config = dict(
    n_kv_head=4,
    d_mlp=2048,
    norm='rmsnorm',
    positions='rope',
    rope_base=10000.0,
    attn_scale=0.125,
    init_std_qkv=0.024,
    init_std_up=0.024,
    init_std_down=0.0,
    decay_fraction=0.917,
    dataset='wikipedia_en',
)
Each number is 500 + 40 x the weight over its row's rms, rounded and kept within 0 to 999. Layers, rows and columns count from 0. Numbers have three digits each. The size before them is the row's rms in percent of the matrix's.

# layer 3 attention value, 256x768, rms 0.0672, rows 171-191, columns 640-767
113:551543482546518483452478612493504495541523536502489497524536494530469544487450444462507440500481477447509485553502434488525459485587527501419500448483430489515563522460492615525480541478467478518494461518460523523431398565485471481530552479515485470550534516524416607520469546405511517533458507486482487477523473493426493449515592546521518449467549473537479500504528474508478501505496
110:523541432491489495495516434482480521521459489538537523517559478535571510495555467481432519491574454533543539557512515466549510475466452522508502498517536536503525471508469531494510468435396489513406534474525543525463433492544497497452555648645507571480412507471471478484515512513457526473477504576478476512477505511478478500500577498534467538475461598511497461515542499474485429479449
115:495505434458506492448520435505457464522528505553524516421475525522419522561541486532486495481463500483505494529415486541485524487409490523463522547494535502582494450523514503485476483519425470492448483494453485515434510520535523573442573549465526525529504495496466483423520477534495511491507507460489536488543534542522492531446538558458499566498551544457431568452519505521525512423465
113:525465598475475569472546519407548523565559540523482464524497541500502440434492542533459526452503474505511523521498426510527484463490507444468474521456543506547508526473438505543447445489487521501487481503445420500472439504466471507543501461479500446485520446498459557465579464510443524487475457491565467496516498486438536473519529522522507472514486537509561553493469532507507475495492
113:446493460516510526484458491504557551453467501490472460515462563544489463557482524430508523508507557450408558478564486457413421522535480503443499556487560479533515532538508421475488529533489545491487492526545518434481524482533492527507452507502482532513513482516473534458506478497601488433562447454538486519526450508488500586501502464517510486480489549559440440476468493483527509505567
105:502498530530477476526506494504499562471454533489485505513537491535551519471489503488504506454552440549503485519498397529416531476436484516480431519511426480413467482436509558454484420519520542487542563575508560439573524522510486461490507535486540540527519497507474515501566507479473506521520535523490614502519447506438520544439573437519468502495486494476482475573467485534568520501556
106:479518537445479546451438537535537524547497536431509507427528450525528507470525510519463516503571471427507525543500425491546467551535418510483561575452540480531548441509489548508565537461462518460512478479473543484485517576499494453486453479489487472476492518581518528484508484471529541451544461529496524471540517567481449575530440483465423540473495538526531537493543443566506527531484
109:446472444501525505526488461517471503462469483523510406502458548479478519504506507469502564489493507507489507505490559435560448512496502517463514586542508547501517383493516427469491465530532544467447585489522517505551491422480467550476442516510468493603489476487541515511581490568510459531486513493440511386547469398539572539570477531524575511534533566525513516497510528440494454508415
112:583475515454571498515557494467550546502568519585519533547496519533521539539470502445483497431558523513524507481465397554524474464469457547487481522548535498459537483407499511449497539471499471535485499421475511456476508507450435512486481447497557482443517538518500581480534517522462519565474481482472533491541526504473494508467502611448528510513487505514450536481497524434479466491494
108:439470503520484491482471509444459542481499402495462545558469452475538541490472433566474604530629465535491495462588484439565477531522492500542463485456487463554503506480514501542457488465498512527459518505418577528500448539461576523522520450443504391452493550541477504545518478530527452476521518463539546505542484523418447479540480545488563540432497448440548502502505434535505499511507
103:499525517473533510536422529516496515454450518493564553500529473452451492487537463544458383518478510452577475467469487536503592475510559474479496492510461565444495514488574466571540488547447511470486514439533498485442486493513486527481545536473473551508571473531468468429478495494524503438539557464518495535507554505498465448525425455454535515439568537508525477410395468500522548480474
111:493474436510535499509445560538486440482565483476520528519542549439499499507488513485507527463500506434530474501484477526550503528563503464532524531468531547500510437466487538545553506464534493414502530429529520522455483469506485481548432487523449488452519507549547533524459521535459476504496492481501482592576457461513468481446445453539464481444477454457535524547479539484518458533527
109:431471540400465540451526512474452466493515482489485524546504534499484505514556489521468469565404510551486502512500419486428513513467564472478560510471468550535533518503497533512532493463481511514562535489483509528532536534528426482531450500488463495523514504437456566466498484496488585476495464499501430479464502512546569519495451473537432548517519473447564448480529443464513527504509
117:466505516519513523523508485516500555444441517479511474515525490546480518471523505537506555501480472533491560574438495536446476429501500439547469490465501466559510501517479453440504467554555492501461536518553529512549526481538420513499484487528466487473469484491557554497489535509521536447564528491539483456488438551543501525550462472452480508472478486557432473463500478531526480517435
112:509446510517506517557560456411523490494528485394545530423565542539528575462536447530482489544507474491469498515492451588445522468510538528527478444446493525547493482521494513530415534464501490613545542521525399476585546478439476499403532532524520541485541445486493544551489465537506531462526515561520460459496522440561481535440452515565533528461489533522548461494483500470494499523537
106:484503491504550510445473508526532529484516460478533460585498512469426514435481516519470463506507506537461510522493484526521512473614559509582491540463476485555516528514530458540551480530494559562500508509588541537467500394538494500474452507462525483499478497498427468422464430548522535458548533468514518482530503475544544525517512472514531570392462597508502473450462534526519450535512
110:491495505479479554560532539538505514495506465407563481492478500562565540488523484528563550473586471422537520461521460501496520536425482582460576529404451449504496536547483478494530485502471452545487518573486443507518584438498469472495477441521456564509492484462606490521459458479529489490563447482465447538469485536415454569540553549419555539428461492486583546539544527462573522467582
110:522565462527515491504452518450486492516479424538489548472515558450495539552510472510549504425455469493529474547431453513537541530527509442477498454491514521525532546489558533506513529517495494478455519487586496552512425417459480557478428481483533517441478496528490576444549541500476423505434508497493537514508538515511472471494448460471503474454489545463516565452499438473459459493534
111:481479570479592498495491544498484466477496471539525462504493496492434496455487427521517487474499481545474610539449467444556487536461558440565486467527571536484469488527551570500544442481550553502520436496440494480511460418488432488471482504549463535543517558452447460536522460503524538514484542542526548440595523538469468508462572527541517511514500504470485449533500427539509487467551
115:505471498493540525453525450508541469486485522501455517508518504487462562496473485451541469450461556459453590499501507555525543490577540527510542462474521454470422517552520486531426544490506431471456534527478563464373461592570451577525477527438500517445511463476438514469504472515460554494475486496494503488424516489453625499474447458450505468477484522547563425492496419523477475528612
106:570449529498447470564506483435574530485505441499545541452462403514535595470554496529510516596510486480496528497497502500467475527482497490520483448446552443525435472430463443452442564491501542459496507520476486510533501482560499482505515474526503462438487481491476528507522454557484458508569565545544526480402468554490454534517538513448482515523461501507544507504455571498446554589476
# layer 3 attention output (transposed), 768x768, rms 0.067, rows 427-447,491-511,555-575, columns 640-767
090:525453519466513518484469507522546513465492421503540479512490484522460518453446530512504534535494505459499520536446499458489575541460460527578474438457518546433479474459526555396500540520494502553482502515568453526467516512507457358481537491505469460483539495493472514463496444431543505531548550487493428398445476505509539458439541575533474445530483522541446530491588529467470540490478
094:487456523527517460551512482484509541511510499555464503484454500435469477482528555511461510466445531444454480470565449416517482531441470400530469445463484490493479518501478465475558557456484520499372532563607507584621515533490444559434486446549490478478484537566487452513537508544554537508511479568495555457484447500471562455483556515569515408518480505421480437515464485549512531523511
082:503479535499499520484473518508491473504512509502463500508472540532571434473452464522511433466483433603528459498511578493533414435419480482494456492513516447497560496578533480478517553467461498525521532447426575599493505441523458486473465473474509502514485470513491494472539446516464575549466590514556474459529529512482512404539476446536528505476496517514486526446540496456486531506461
087:518496554518485506493479507474520476551444506455466499416508487405476501506378548497463541483452456508476458528593465500494496440492494560481511520507528471552479449475496421471489493502494511529550479449487577538525567516463506566513544520609604449497476551543479459548448439573470515488435455568533475491544469436494500514526462460530526579495553536504527546468417489476513486470461
090:462471458499489461399521490495503524492481538531521551475504464459447462527466524499491530523456467557557522537511468588474493512529598559504516499568469483508429529525430502520491508491488460543536512551552512448535506553581574524601433466425419531484532524519548459458479522523502544538613552506519537494457478513550454492509543474487482485483465499498534446497497421534511529468511
096:543520517562502513522510521543558472583500425523488414529465541510526485402542426501484557552548599472491543543571490497510524457510483531482554471457491486519469402507528494473505531539494506533488472479453507555481478516531534544474541498467505468541559494580463537504538500512514524495493482518404448505519439435466497480516496439483466488547527443538407498542475452487478529545442
091:528547515505434532500573481475504482469502548458553508455538481561454583452532512532491372526543548508479466486498501555534490530511475564498570568430494448482489478450527473549534522555529483512488492381486419488554509503466532422514485515420468486517527569514523471509371543487527520480516526561537493551452470469423462529470482579532523476451491507477451559559527546523482520494498
089:495445472574502550510418520492462477516513450525470449506467528516467546501547571489511547488465470503476537492425475507534505562428432583509567536485499512510489516497490474540420525555470549512551549462543479514532540515533462498479490498475438466498435491455505450553536498515560535489526484483450551502447511480546438526594485577581478516536500486481521416485585471528521475494441
087:532545455478515475485518513567524502488579493468528505452490453516473524419480455440469491491435464542508515472488495515553554497564515477504528501469467484472492516468529533505485461505557562579456502398471533478527495500530503481512480433415532461505465524525451499463484475427477496523443483586552458500523523543495484541496497587451540472479504516521543512475470425460499398529490
089:517470496590534520502460444483526574478462458527513500582489485550473501489478483500463505545565440459579584513498468541547517513490481454511493573479510566523547522547561479496537578569525506489491525456519452540460442536557528490452478494496475527420483545520514538412496563487511481479578499520483469524497533482470503494532443513451553433521369502494457565548575464494476453501488
090:501519471438520507516552475507474614505434447484555550476520451439491492491523539590447451443530546475530492547476463503508575422452483460478519487590513444515533542465476521532523525496552501540515503489585486499518438613460585566551486462473443522487500540528443434449558490497516482432580514526448538507449508480570465497491506511473530473495467483566418546546509496522459468500539
095:462553490426551516569485557534536528523570476495444503482503472553603557517510538466495518423460449464469455546460561455538478531429442487475524480457505515466426428508478573469471449515520491480432484470514525463508558533542427458532448489533595439478482460581492462493511432450516483505472486494528513513500513492521487441498532472550553541457454533466595596437523505510477520529490
090:439536405467474491541452527528504579476533472485434461477505478494543517486482499501516455493463453469486469480483528468551440481503465441501517447481510461551576504489517536452452471559475576443490538580511502544395526463567519535526481424496522546574496411471491504509512472447563590578453520488408436497566525499534525468474534522451523482508449490419482470515496461550523485488527
084:563391632510488549508500512489459456478476441484501458476514541554487516568479501526541461513528537526565555451456507446443497489527483474481486487491539569459511516400563505435545501495531522532556461446488489588504449488476468512544545509461424481496466569467536502512503437501527483493495485499513460499494412488483534491468453491438514493500487498472470515460550533476476519505472
092:478521533517540489466502446499508486521514578527428502508499436500473518468540574458484525457514479550473469536588534558572450445508471417520485525463526521488462471531512413498557535497425489504516489489493532376497506518455521451427525465536524443463506544543518459482529534527471494549470461597447537571501500454446562548499534478463486506502502540513503506467466544506456483525537
088:520508512471574503518476462527467484494483529477475500431485513507442473466550575468440465487468434475509499544493534449522586508511466500509516574463433415512483500495507494485576485514581472528425512458549457539485482513424530528493483480609509533493500531532520550553454546507510541470565535502459496535498490495440528539429523500514446430482455512486474482450563493513550581523512
086:481463560495442477465502395499447502494519548533549457533580481414482488464493479456486523465511482473550513517462538484532514543499455594530519471469582426465456487475466560524444559499534517493501441527484499518516510514521520462441491488454479523461502528528528482508489497444425469481572516493514530528429492506552487540486502545491496499492480452510446551388585491470499474430541
085:525487516504504555508457482495510518552568434456498494495539524478532493541392427526516489493439527509477433463516516533479558505550487528499515466480479454552452573411530526563466509523592471458511505439502523581449505484514585415478447488472429497490507462510560544486478541499493493496536485427537563427494555590497503447412524507441531534401517523506501496508477437455491499429489
084:513509540508568465487557472513472587426474458483473497505488496413494506562565445492480505463508568455532529493471521463457543569544507559431516548467520562466487474468495549526447444481527471453460534492476489459502442503481597445492478476515528480555504507538501613528533498498539422488521529481444510513547468482573480561386527476520474501444508471559470499509528477532533500406500
089:382576515489475460518537480476584444433499498518435567565465540442559466465481510522511469478525517524572477553569602505541423477522553485432518432533543507534512499605452467520529521497476429463529535487517498532572493517505458517480525516545541484487519503383500417494512491461439434480584550515464523517487554509453519533590495480485515502524513479551500490552472509441473507506540
092:449513509496532504492469447508472430452486445448443496502489484570522539465591514489579458561466473512494456434469460565540556482521514546481481490506508577529559522464459539497472530447477502488563486533462526445484495506481464495449566465454507475401457451452484532573455524573482542488532509452519533521530421554468523509495488470555495516577494466506476511502580454504438499464419
108:475504484528486452473545447521500525526510597479509430590466602536518483483547461462503469498493498527479534532472468507502586527478441496441465494489497454543551478523408513525507526548475473500440521544492551488532522504485533565498564460538612533521524493498527446476511525556508484516555424526545507477467451440465557526380528515607511536529495519513531430449537506466474493409501
100:513514508492446489505506492509537499493520511548540532560491531454467477466432523545524420508523490442526453467499531534556514495482502533480451534563457483583517431512547426514515491475500510450555529472511521549397487498453497373529412592462502462516468508519460500515519486491443474477526499534497410548456498473469521504580417523510557528517525541465547496561457545466529496504508
111:499502478433451556493545542469512503515560426520510558487534501504495512541500536505527449525441479533451464398544455513521507513538533550490538441497534446453535596509606486513511523478528459489464457488538510533535481520433513384554439480446447496575500488415453489492518568483571523480516444468494537500429493527465525613531524538583493506525529511464454466492491419506494473502445
112:482492466503530453519471448482537452538449546514501426565531478542480439545527509463470502476438528520407500444522511473491565442472496518514501475618498536389538524502567494474511476480522461470518486506440453450505429550498534462422500466520482503555486465554521489541496591448485505471534467416457492538541502503509430545432549516501532501459456477520534580549507493532599486469446
107:498501545505535494431469526399512533481460425519408483447476512528491482482531534539559453434529495495477522455479535512504538521517442506518557537456569425500564483474510508490439516559540466545511511541466438476442486568527509632498566440584501528469531551458495485525452529443533467456479451459432511504510575500543474473470507493420452517541445543538419472532545489521487490526533
097:448457447495541528514473469503449526493512457493476474418476473511534502534494476401475436500452495563533485550558476485528538551581503524570472586457494466432501524499477498499509479472521529471521556464451430476457422533550392369518520564445479553520507459556470530539470589467491505511430471500554529560461509534439433487448504466487490457493498508521509529450504479487447536558506
099:544488460494503514482555519519511511462493455416523489461483527495501447479495518412496600502504503528532549564483539573512539483469485490538498518548510471482518435547549502520444472504467448487472496517527466463497540510449501464501473463582598478549474492524442570443565567550498506484482524452529446527505537543470522446510473484451463506524478554463465459465486497504487460531537
106:459501510511518543487468461508525521490532412477454537452471480458372594506514553505523555395532536511561504514445592476538525539527522518516514493469559493508613489518513494461526548496483525470477548507502514543472494460483476535484475493515485486530451546459480451474495445454501486516528543549469517436493442470472488522555529475494469550424527473505433450479447458587513524519457
108:526476472478440576560485505446471498552502473475508539487536538554495520535524470549475482472552544462433536588473550600549523494497509492472516476479546487483562533560448473520565556419446405478522467508490511498509498502531499505498496479463465562494518528461437554498566595494504508475523473435459552523522476495504508542509508517565513508565443444471415520500518574512455526464518
105:434487512513523489424454502512516504520501576511530477430551441472555500476472403427493509490452519507484468505533505512513473494461498574507424517487510429478506568521448522522515520372579499517520546504429486504439448492499516405524437464484517523466502471570529500544473560541466496569579495535458489492493550463485498530493484464544497473445471555480524519497546528416489502437445
103:501478572511468479588528593527533511487534509532535580513481539422500535520566503492511548523463576517511526540446558459429466556504533545505454549501553523452482592581501478480549505522490530507417540493481533538558511449515514466510451519496445542550520459480509530555432510528496480570513499476525510463470515511375506596475533456525465518476500470556523464488541512483530515571483
105:479527620471475477465471495496412551479555489527473477504486501426496484541485491448465447511487492560517401489440511508476514508509564397573507551490559520615451473498505509466528455494521515467497458492431523569504485464533488484430571556543502462497505490525522520535444437481437521546474539465548441507510495506533423496424518485441504525451465512505503450520534595525505462526466
101:512466458517544479477500503472514465555475505541513459524488457495515516450451466501573547547527504454490475539519518541508511542486502460457515501507435519538523375500457498479518571518573492496476524510458453546407464546518513436576452492505448526536494464537531472447464521434518462485523496556491489433472508546522449544559464470526462467509556453524489536580498548530563492464520
115:527527550490454499447499513541464512465503493530545575454458497461472506575467528521534517502498482525507485457543579449444515451474533506547495491573542523506522495512516487533560495558485520457468543532478499510446416513507534456465454536491481506463536560506498605564494547474557576468505504439455434480477555524514493529520474519496490519563522498548522480509494487447531515558506
108:555459495519465459554504461499443516569509497523495538570528488524501512487527506497538461474530471474503453485491516553521516494540474598511566392502469507475524507565528576481526541446482445491495491486431508505455505555566469410478579508581525594492517506463434559524568502455513485563535465477482531485550486448521469442506488527498500531568558520499482477489508458475558446488501
103:448541510434494441521516535585524481488478419452576500504472470506415417480455508564482472452506468575484532450480516449546445504564470548552472458550598503519507492459536541516447488504419547480425532503495446519518465526515521476483456477460470497519495527485491565517417442478560497604513479450558448492490519480510559466558468517451476491521549459506500498557495471494516565522480
107:444514552494542495533524492478504452470473543593502448552459531446576514479473502537516456521454545513458459456497503514528570488496524495459487521488460484489501414497473442425502514577593456488515534509442501468401549509498446525504552508537486493556558521592513481555541557543419504464567450521534437484526562574527503454529443477429466572464544456503559509548451493492482435453461
110:469512496451433433412543508472463521543460573395508567553493503520469445474435472586485450447566440563509487539539528478482576555430524560407503482482514498550518525493447575533443534491529506524512474502511570426460473574444508483490568516499539529487527506473394467544504495521502554464549478588480521557509494499508507547570492537486564514560523575476536494503580502559569518547480
106:460435577496422498536496460499497508554538491470547501457496480519443484466507497535468435497544453498446511473430505556523487529522544534514494415561482482470527471559482505494502463459531479524552510518498378501472527516432487371522497521446559558449491474534440520483547479516497547519482548467436509467492474441464478496535534476573526566537526470474558437470555514451521506440527
110:561512528553542549487532481487506448421514576418548523471522558441516534493518522528511538427504453566445441417531478490427478489543499545548523479501455478441469511426488448529409539484477491435447510485507479492448484429493552602560451553478492413537488506566479532526544508483491520537509470480560580498492497538518473408486474519502508506447554502493510487494458533536485515481489
099:551558395471486470526580503468537578495468494556541502479456466526464492492489481518567526545462500453525427495563521535461456496486477543521463510543503389457491483528466454496530505511537521508456483480443537566458467535466525442494566541473465467427480504551490485495476511532483483474505562501453522529506560523523417528515470431501538531454464514472499444502445514418483495461519
089:464508465504438473504450466539544511534502555509547498524551538527510494468560536490486480497510493464495536457448464538396503505502457546517468489480530491501542490510485543375462482500510493518459580570494552583528516512487491543462557533590528489500538444576516521485497436523510521422575546530468516524445487480478560531418492523557502587508523524440479450564589497524517492420523
090:607499476502485531462457564481529538479518514545527543552484548542485459531481460569522434518523423461500441543505461477506545484509492521502413522520493467579479515425515439470483458570547599500506535414531510503429561506410520454517437455487474482501493519483559479506467519569549505536481476506564435511535504453525526556541445480479432422524461519466470500472500451563537489444494
085:491502401517440496539541490503525492514557440498512555537590506556565549449533582435576584517493528482510482512441438534546467535576524523470500443532546416419420492473624537527570472508494513450512492542499525477517532464476481406510499503483503490531376505534481498480462517514509491450491510490439501489415484507470541503521526503496456498555439473429542481589527474468452516401468
086:503512472545507504519449541606602478556516574527559523516504508445464459543497555511463558462500492494504518475533503526488497472470513538525519472510511502483502521483506453480473548478497508424509522451472531522527482427489496444536479544466411467497496549482492504586426577504530525534457520508480503531462494528501493541436526477567417534523452532475489536467500544524489517435478
088:472480456513576570486475508435537456546491518531471510527479464535509439441510596465529451467517536484479519475477487457509584532505549465556510488473525418451486464467455466451537433534488409490491528503526468464509565562478452549514499474457437447453569464508544418504469480516509548478532470466511479493487494502484418451482568483486500543486482480485504557434500473529380562482492
088:498490507487531543475465475425456540574548536483466521517475491486474504546490521503527470526481472525465549530530514488485487524579534525557492553522482488484475491461493495459506448522514506495442535457461454473444506457519477417429436517503492537456455433505565508545538475477461554522496502478472472528501454466489473428369518484457576501516502518482475453492475551483516484462521
088:476484471541495483459516495462509497533517413428418487502460637448489488525480489541546564448461406512496522478394541537512525552516508517500493547455489584470434438582504469525538480551518407500516471490557486515483430545471477489537551461533538528509509516453461574515498611449530461469377496552518512517560482509510502497495465510524393468542438454471411509447500469525551483491493
087:511447488446525448468412430517543553490560486529491487479565516552468532507482489479489524522500574525557452519551535511528495486473459499495454466461477469519612456588492493464432497525462535454532519481495532555509482486458475537476517414487470533520550460489501496493491548458508529479541430525545469493581480571461498500540515565507454482488487432491396542572487537476536498498521
087:473475448522480479466506484446473518564455560479534541447472564506477468539519501497533492475509485503450500472498517542486585449449471520467536509470525481497556475535424445545551514450523499472507530539466554554512583539428499532517531463462521532504525497471448486522525554542484521508542543533492516498548476447535462510569522531489471472519428473395444517463520472504488493441482
084:511541468450475495467465530436494434496534551459532449471523464506488454506420546448494458514492477478444471468487510501504482485541484480469532465466516468456495509526442454486554462479507434524499576554520532528500529471446543411501505495459461440496466541437498499487473539483532479514502467530491517506488481520484473587548450435557429510488471457513479532456572563442463418510490
092:518503428534487542417575499518501527444531420444514484484443563472497518452499505552501604488488495441497487450468509489479521524570475445511509440434575502521439502579465451563499567537452483471425500524525484466505492455442491415546491513543489562496548466490506541520389414501511541568515478558511560493522466476439521457471451474573526523499515514497505507438442556455480494490567
089:457481528545428522433513445456446470473465563480542412521532503500453406551429558464473496443534425569479512529477462404531578566491512529521459576483487536531521507486516448498519527530515524517503525547471492546497531550473450416502487519537528538553463544535459525460482420500499452484448462510478528485425500523476461556514540483485419452508437532470429514469530586522491504476435
089:470468510478501504455527521445532504517473536490482523510368519460485527480467503577529540521537490433549498597496409486515505501521487500471440454482483528509488473539479476513555551460443472509504595518518510499442523532468530483536584427555502474568454484449529510463543527464509475534474474513571509465585524511490521531510485436516402516439500449531493455493442547477548445565498
086:548510495455460547467439513556513505531537514528593508503431480442474527519520525506520468492433459532467506411537534460490465529460512503478525504478472505533506523476517498462498525499568421475502507450416469530414461461464525512504493565474500445444474508513579564564483523521552529522513598478498519486494516496499561495475513488506464541550558499514511534557538535405532534475504
081:517496552546455484526507575462494468535475469463533492548488543513506554587463504503446564498546508502514483556529480425536509488524491575500528500493547540494483588553513491520508497502532486537501487501497469453471436553548459421559529516486526511507422496537447553495480464511485532519502558519463511430529493521499445518577486467506476509648524459527478514443550467443521483529562
087:498515550446501523541537518459511501526488490417502454524517438513551493445512490556549478455475471438561552499455561514518452468498467493514485452503528458441512464498553554508512466535516475454507536531462455471473435513494406607470500519540527530488423594463456485551473510498453498465549477462510536445553502479496486519410557499468442523532491520540523495550417498523489480526552
087:519413566481521439593480478520496437494529515588488463490566481483514474512475478451492472428441493537480431493484527467548494453535464458455567439558463511498528499486518482498499515539486524518519521509470532461420536538491473498448523509519508476543492522568536487509533558478539490459513590540576469475568502492495453428503526517482479467372474481512536526465475526515541480449518
080:490559579471499435476508496402503494436490592447510483520512507487517489465422416500550537488507471512527489538459481614520487563561534474448494479537490476497465520522586499530497478508418551563506467515546566499490495521487502526427512477432549475482452468516426483506515524543504538419457556489489488503455451478509528497530492515471474550483510489473473461534512567528486519500327
088:487488616479513461537488526494506495530511492499461509489498499487492532472498498515546443578522497501459523508496483528493460516488524493411482481529467527441488498490573554499496479465430483502532525460510540438498554487511566481522580537415500574467457417455501546504523480488543496505470530510474484479477523455504500456475525533590539484588447543517556474453497562494544593399495
089:566550467488503516483535434451487502467449556448479487515458424506445553513487365488482502547471479516462439418548503605516482524489470579591502476471500442467517554521480512503457481498473504488503418540511494473472486500508534497471534521520479459545499528626460548492466383457525495570517560508490552601535490490593479485519534478487482560419531504472436438483510443531501464464475
093:544516418447472537503490533426469500473447518504472549501438511492449479450483532529582524593517503545466475477547477512446489511499439489462455471462515472470456510514528450509506445504475487496459542470551485527552571546423501454555572520435472466471505451534430410516495533513549540445476495519520576491551522525461501470505490513453488444549504471505479449547384493398458487496525
# layer 3 attention query, 768x768, rms 0.0639, rows 576-582,640-645,704-709, columns 640-767
104:490488506464506513472533526465514532532524531505531471475499516494548489524468554492534504466525493477452529493566452457448459533587483472510481496572493508481462510531464473484522507529540484485481433406515539484545474474548605461447515530453559491555513483475464501484503542485522509434515420509532442479541499486504513507527467509516499531523475440480542457483497487538463510501429
098:528530441421538383504536471509513474448431533498481537517478485481456441455516574451471460515479441547531492474466497466467491512439545511463496548531455442503508643516496515582539460545487492520564505515468444473491512466497514541468501550519570514480497545517480495507511517492519518447500529471513489551571470436481510504461442490461552513487493487519509513515489477487480490475497
097:539520504488514536466456470509523493537454516524540523471519467552414510502444493502530519542535535467479558491596491509495482533603476474463439462543528535434481553515549487550522475496541498392463526413582496437528493484563564508490481502484458432510572484471482540486464565453513487494509436446471418493451468467503453494529507507462562499441493533502486505524488485499509493485466
092:537468455427473495477508572538495527494470530515455469462482528521457516509566506508521469515489461515553486535487556458526540468501484481471547511473499450462519524480478581542481477549570522514462503474508455515520536551558526518481448476442504532538535545520568576521503554498522541468527490496494554481509477497506560497564560488493511454533464530480528510475539458473502494445519
093:439547501497498475502536538534471478526517431459506508480496517481516448417559556461498493484546439484557528533485471508524490481454441495566478405483540513534535500410424565451499527456450523460477393560479530423429561502414511508479465535496484444466421497497491517404533482491515423476504472555479459473551543529422500425568508490517532502586450603501448548528472523523458546520507
094:560553485462512520504414466492502551482563498546544535486489518452479474589454452520580479440476483486497529562544559470507424522532514497518492524514545535488469530522441501562488541466438515476519517494483585489428539477560514430419482576461508546503494547490476506527557524530525471490483480489490479542555495490549529522480498532454470448517522498446488481542552480549417504388529
096:491505522478468516489559527525558549516457575485461485480522485523493452482518453514455505566534506477556509473595432546532485471515451523453537576509544473415451533469490536526499491553496532498526532468518483472534500477571508439505429550508522504475547465543565513506421556534532534442505494518465492481515498432511531508523426475448450516494448511470435492475618456470491461527466
086:464464508467566458491516528480458522493526475501528488445564435521537514476485546476458424514427466483509457556524542452487488413547536501505435526503510485579444526570419451479436506511446495493545536512480505461458502481544502497548519456484510461477517496480486479440570515505470536446514504538491411471472535514485494451572505507464481478562477449486509453498489585545524495443472
083:531507450542563480524503454482471531462524535425513486456585469569432450476547510451483478573462524544596473505447517448560468474455461450469521513494470522486545541529498482528506500524465504465505531378502455494562527493518479542594519516492501440504512480515457438489474512534480452481551499446567519515504460526454458523528547483481512536483461547418431560523454541509525502454539
088:500543424500504475477516477488545507452538539390609440543594506485479557553473509495450477526500510450500462570523563530442470535435540516504484517453580535540455528508473421485507509484480507506451465482449481488446499525531509451507571499558494475486467518481469522461533503521458450542533503499454460548468515552530492485512496465436488564554464529488508519492544512503492489465533
083:556496568455441525489492477480498504497440519481507496547476460449523505452483408432557432489544431553578534498495446533490479475474512489505536526501542498488563518515413472480493427454498557427491513479487543556496558479478514463441510508550479517496492555560484477508470533605509471545530504423480542508568445452503559550539517465437470484517496515536519521474487495558477532496523
087:476583458496449485494500541489500530454512509490552584483505578484513580436525467486496479465470515530525465502430454547531443496481533574555511486579485460518479583481444475513486499496481447451518541453548518446493511478483476534504434529554445500507486462506462505512513495523450480469517503448498454524416516514509534470477472493493576523508507506546466464476538527480570508482489
090:451527400511490496530523565599534458453526565529516481501562492434505556488551552511520488470507475477504472475541502477425512550486529450482492538531531521543545510429469542511514548490473505520500531464471429492541450466517410567566488497512533512553551459538413473448448478468487468513443557540443446545498575560513469472501510520530464474502485461497467531421536514585555384455467
101:492487588456498469525529521532524494399476466479539459448529525485566489478478508469506504454557488457495455578505551497539463485496467553436467506554512461459418469472516485444472538469496458517519542482536561465475450480514460450504451543486488471510526491509501522493478518487512498491533470530584485463460528518416489431563530473475483439495522514510449482465468462512473486499521
098:497439563392541455481515547541522540479506523508463513440427482525486509470552442532548556501499456511543410516484504471521436516521526524549492429543503530499448616541501517497515533483525487512527570546429507424526461448521516432514396573456499481406526476454517512465471512545513530503510490430481515473491528471481511490474535477510517549463502534533498515485488529454478544481509
094:590552487521517536471568491551441446405468518427542455471532496456484416511486471501461491501490436492556500536596492490515438604550548559560474458555500519531513454470607446526417533501520472534490498438465506525520522599510489528518494469510545506458478540503486485524568513435540474538564473413453477425478413499491526474457462518493552435564555506452548490497546494501565466545475
102:528592462553414497543496536507487436528561530491475562484408544496497451488500509527476453478492505440517539474468423451506457612471452466598551486550562438630458454553508594572415469517492455537536501480502501488489419432491495481532501483458478521459479436489449532520444552499448412507548503389567488566486493508512510396462457498532526466455476515392531518535480556476484544516487
097:536437536497582457485503523513553460370505480530511507439528509481508505500513508507432533444533562565530470505449532517524471474546514503533503509428439547431567443433487504514528478529484523536553552458497580465562527551492497494485578488450515437532468506545501516470498499480509511524480513497480506499468518479506479582508521511456436538491487458542520508526474511467580478511520
098:498360558482483534589508456525483462509492441469473514540538471468527447478577534499476491458554460523478454557494565474487528499546500505543503461529547517457575474485416539514440443454499487458516498471497500518523590476419536493560482527399535519392582509521484528442597490469476499548492510551506436467532469512438465476538532501467501485518560527488498474515454516420511566507563
# layer 3 attention key, 256x768, rms 0.0648, rows 192-197, columns 640-767
082:521490431558468541539410489517505496469555513479545491468449510544506464484493497490487537500526456487461520575497487470544530524449484459452379438497537510493475431436520516502477473465495479546502501520492477473511496444459466504556476485513479494485511582535497466494535519503406455543517568485498581531541559497484476500541509493527516468481547512510507537516526474397538543552466
077:521475534565485458473507496496457533497496555492557508440492510555615613500475531535461471502562479464505509538461462522511549433516489530523531488491503557518439435563510416424397449460512554537521461470435503495436492546541522542590515455522552454544521524584524442519524559515478483500478477468419439515470554561465508545476524460507458480530530561516504474532513401473516459521487
081:485457501560496473461468548498488474452632547534489486509491529515494502522489507474493519505517527564581523520470492466541474482489509448454470484461429531412446495488563537519579412508406470525517490550565512520536534476498427507504526500485508555467496468450451511477509524499490519542504498524570502452518473570470446427466506532499496504387521430494510524506514483467540530546523
082:489463562485505489501555517529499473528469565565507481478510526586581512478473413418511512452492498463548610512465407444505485568488472492518455525471493471583485516568457534484529510563483450544511557415467544579447454507474491522518478486487455520528526518493497454576538518529532445506501486474489562519440516455473442444557487568521487401513509544484562488546553523463545441523505
083:445503524452521520503537485529518443537457453586511499531481498492497550511528442554527471487506506551540438448537526514544482484513541497503536437527443500498492477442452417458505559545479566469408535524521470537526528575467536504487561483509448430439532489491577439534453499480481452494457470538460428509452470460449566482491516536528490503518508524559509477479477444485577499518546
082:506504528561465516430446451408573499505480526437508544474505462480502522425533600450524566489519517539478508475516536498533432474503505527474501392518509539454446478501561492525499471452463555460512443500595556443543483558501498480494523511518503449528494506466550515434564484476399554535585556566547542516535494507449447524526482502454475540475541546486475574467474501463586500487450